Weights of a small GPT-style language model, trained from scratch on English Wikipedia.
Size: 8 heads of 64, vocabulary 8192.
Each number is 500 + 40 x the weight over its row's rms, rounded and kept within 0 to 999. Layers, rows and columns count from 0. Numbers have three digits each. The size before them is the row's rms in percent of the matrix's.

# layer 8 attention key, 512x512, rms 0.0339, rows 372-382, columns 0-127
091:536642493525559573547439528517476427492432408495498495572559470482449507520521460504596550524493438461491456518457516467459528547521481489528521457481521501492514480488447540499553457498485467584549502463480491527523478446482449503523483463536467556447486539457512457511496566393511498423521545458513522525465506547422635593558449492485498487494536518560539450502533520502529498474434
093:544433453421513562469542594518454516518491524501517545498489446505460420500532440483460456463557561490543473518519483577523519512474473493484476520592478574524510504510514400454529540535517468517428511482431455486497479523518537548461482483510438486521501494572463496551508507562405543468526474466500491564511509481492516525522458481404479551458425480513405491479463465549531535543564
084:438542550538514613520466476571493544426566469499507524542460508511491509506476473461546527416468475451442524469496497517531515593495521492534546501553530459470481478561533542471501526450557469501472545496511453473446512521515479450465511461407474455512531553463554528485491495492480526523498504532491486495525524440520461492452507477458547508497497555515529573479472457538414511484545
105:566487534432563580486434513472479514524497520421459469545523510576450468488479547537504498590461531495520478502474484468551515474550604509415521448484461519528553522511512463541433445527443475474499539586545522549499486520497581549472499505453533408535502546386487497429527495566450449507492510472519496491529542503510464476498544513507517553428517461519441600430540518452503481560494
107:503509588577539469516452471487530463474524530528428500505436396499404514502487499525461524440482529503468511509551468481469507496518472530475523493508504524532509442453536516493513507432572454527533462493498507523426466531487453480539465580477502559473510551550491546450465510538532472445495599547608431531504541513519499499435532481544510503571509495519546421454496500550471409486475
111:529520532586429591423478553475581546434474457520490463510498488447434519531493495500548523438495472517483454446529470438454583584577520485407546511458489504486481497481471515484504450501482454546487477538472547507480506516514468501468545518478451477481503542421514529513535508487453478476525543552558523512478515464498562496503495502382585471513506551503551452489480574517501387446496
109:481464567403522408471489486519446506525463489466438517496588482458506558503432534467498397611531483488541492505472523472479547430513555444455579439518468425473486470471494462459508463438542515492476533545530501526503488548489512514476428540461580483468465497591452462442432528475495530501489441520458516528456520510509455548491484520551563492518506399491474559504495505529506493435514
111:546460471469503430514514489484404500503563570511505493461427443508529531545458488537410565503526506457488528498510456506462449471470493471522428427492518516527522518508504520511484569504516485438498492528502549450469500535526446476440508496515467518503530498574495545432409528506529454536525487462517498523420489547479414490533529504494485473541566388470463496591544588474449521479482
103:475584482527505489562476457461486473535552459449497572498521450523426514479557497511416481516470481508457486512481510504454562501490490468428538553468500448520476486489531508534487523488520541518605528479511580484393587525528493557475477534549560478465493538515538503452495489518545557486468536504499475469614569493571516493469495439513461487523515530499501421445481441514480527493498
099:447523501575524481515558482544529520539541444529491467463531505490454467478543464468458540463511490586498485567563507522430469509488494456530460439438501534503532535536552520475504531554393483566481475461436476581517545496495460528488526463578421534491492500546494463536550473438580455489500479428482521516520457575456522514465480522482450559494424409512525575579470512552527557483405
092:430392531496483496478472548504501524479507497569458451495467490481493498504453560474505524413539547511474542526513515441545497490472504524509489529519492568528567533510519590454503526508526488580469449495460442513502524439521504513460461433525515536469500486521571606496430543475481496480514535485482544495440449477469515418484507472541488522485483479484533443471560499490531454520485
# layer 8 attention query, 512x512, rms 0.0345, rows 373-383, columns 0-127
094:510479435474480529401584544525563550566497456582455530526506487490452505483558516538471504482601570463513494522474493490479520492543497516506501521523547545532551450535559538383441521529451436508488477495498462470419475494527422455456498478502550507565485490492508519565467422469471456439567516493439497484543484532451498526522491492515495447509425559520482543398510473467558587502532
083:584471460433545593553482499569551484531518460445507467532518504488455441478519503487530488558493476510418493522518505459613449475542478491571596555492560489514510479493458476554574482546480523523509517517461505486522409536499508520500518492560488508491595491547443530513494553391502524495563485547561527470480560485481505472536468502559439554506537561543527526468555535495481508464499
106:504502474537557498580481511458473520524464449530557472452499508511486469498540535454518487449533568549478523393508515558438546521559496498450455440540459428480540537526440468519464531487491485481530547514473596563515540567439472473440504541503508563498514455482546493506468495518483484548461531475498504516478489530493516560461475536493471429532493587518475546532487481533527547421471
107:544553562529513514429483445487453486515535553422491541439505558534549505506547519499523488507447515473464479511444522490496472557450489471410493456472493603484485537512514456509457606436550582548446487540505431516504547547503502550507460536458479493553524485540491484518482510501464503442497511452510510510454504539517534502463480482522516472531454374517465488521531493538529430565435
115:495494559456500499447485441513428479482510549527435514544566405497430557458456456551414446431494549527543512503462472432527467534446488538465555423536538541547466507533520475469483528440494534520470498516494513508473515510484474444546425555519522486535561452559533491548515552517534538514511500494476531480449525457468496484534519483470464492533429519390544523528507509508483435544472
111:517544576444523485496521545436498517492522455500475452558486497528574412516422489507495508553437474511498491514526542542463479481548514546540455482499489505491481443493517459482536496505520498460536484527482474514527448419411537488489535489522430455436534470507504517528477457538553524546501548511541505527466473557474522532523496440548461529544503525509443490538471509481560438398467
112:500482498540522509533522568496432437498535493529534480502420542501449537533371442532566467547528583527470449487555508463487572483521472418502462474497557474480452450402498503496527538496487560475527559574507515498519445472534417549464499437513514490463601520471459530455439415541468529514514542518532456559476475477478476531522499494453515503439560548496512485526516508522532514501495
105:496567491514441491493423485537584442540478485469480575471539494495494507525498523536492506576510474562537542542477535492489529483439492467558571468523505564439557483521598511522437478545498453546477509510459455487534458545455437522482515418517565517494487493511500486510546558458536484370469511419451524583564581503498487495480501536557428504553452519512505527484502422442503484449505
100:526501490541494514445541557561509512544528539483517502484490507472501561497493520503404549511555536538506480512535506538458478501514498404545507425463524506473479476454543558503471504534523460555521500475515461508404548631527513479483542492521568535431482493518496472481493478593500504498413511440431442524492479443541538445513550502554482555510571448498515528514488545406486531536434
096:528476511498513494477447522529436465530501561453494529476501441511531554425478443491485491579467551519563487498498472516592547524480420460474514438436474545521499473377505489539531528510516574484554554480514473514451527567484503488390465515500581526549525492422519476482452497448504504561509479503494537538534547551490534494526470452484481478449468507492561539447485471481479431432462
096:522491446529491506536528510514551463458535572548538530527480516454564567523545402453520504548499526565544469447469513479472518485560473469518453511508509522465438504486631482545517545508478576475511559515491458570513527517533512474475526556523514516523495497575457464513445449464559468550474496443527508635534480537527452505508529457448519530520586488539496493452538487451517495509515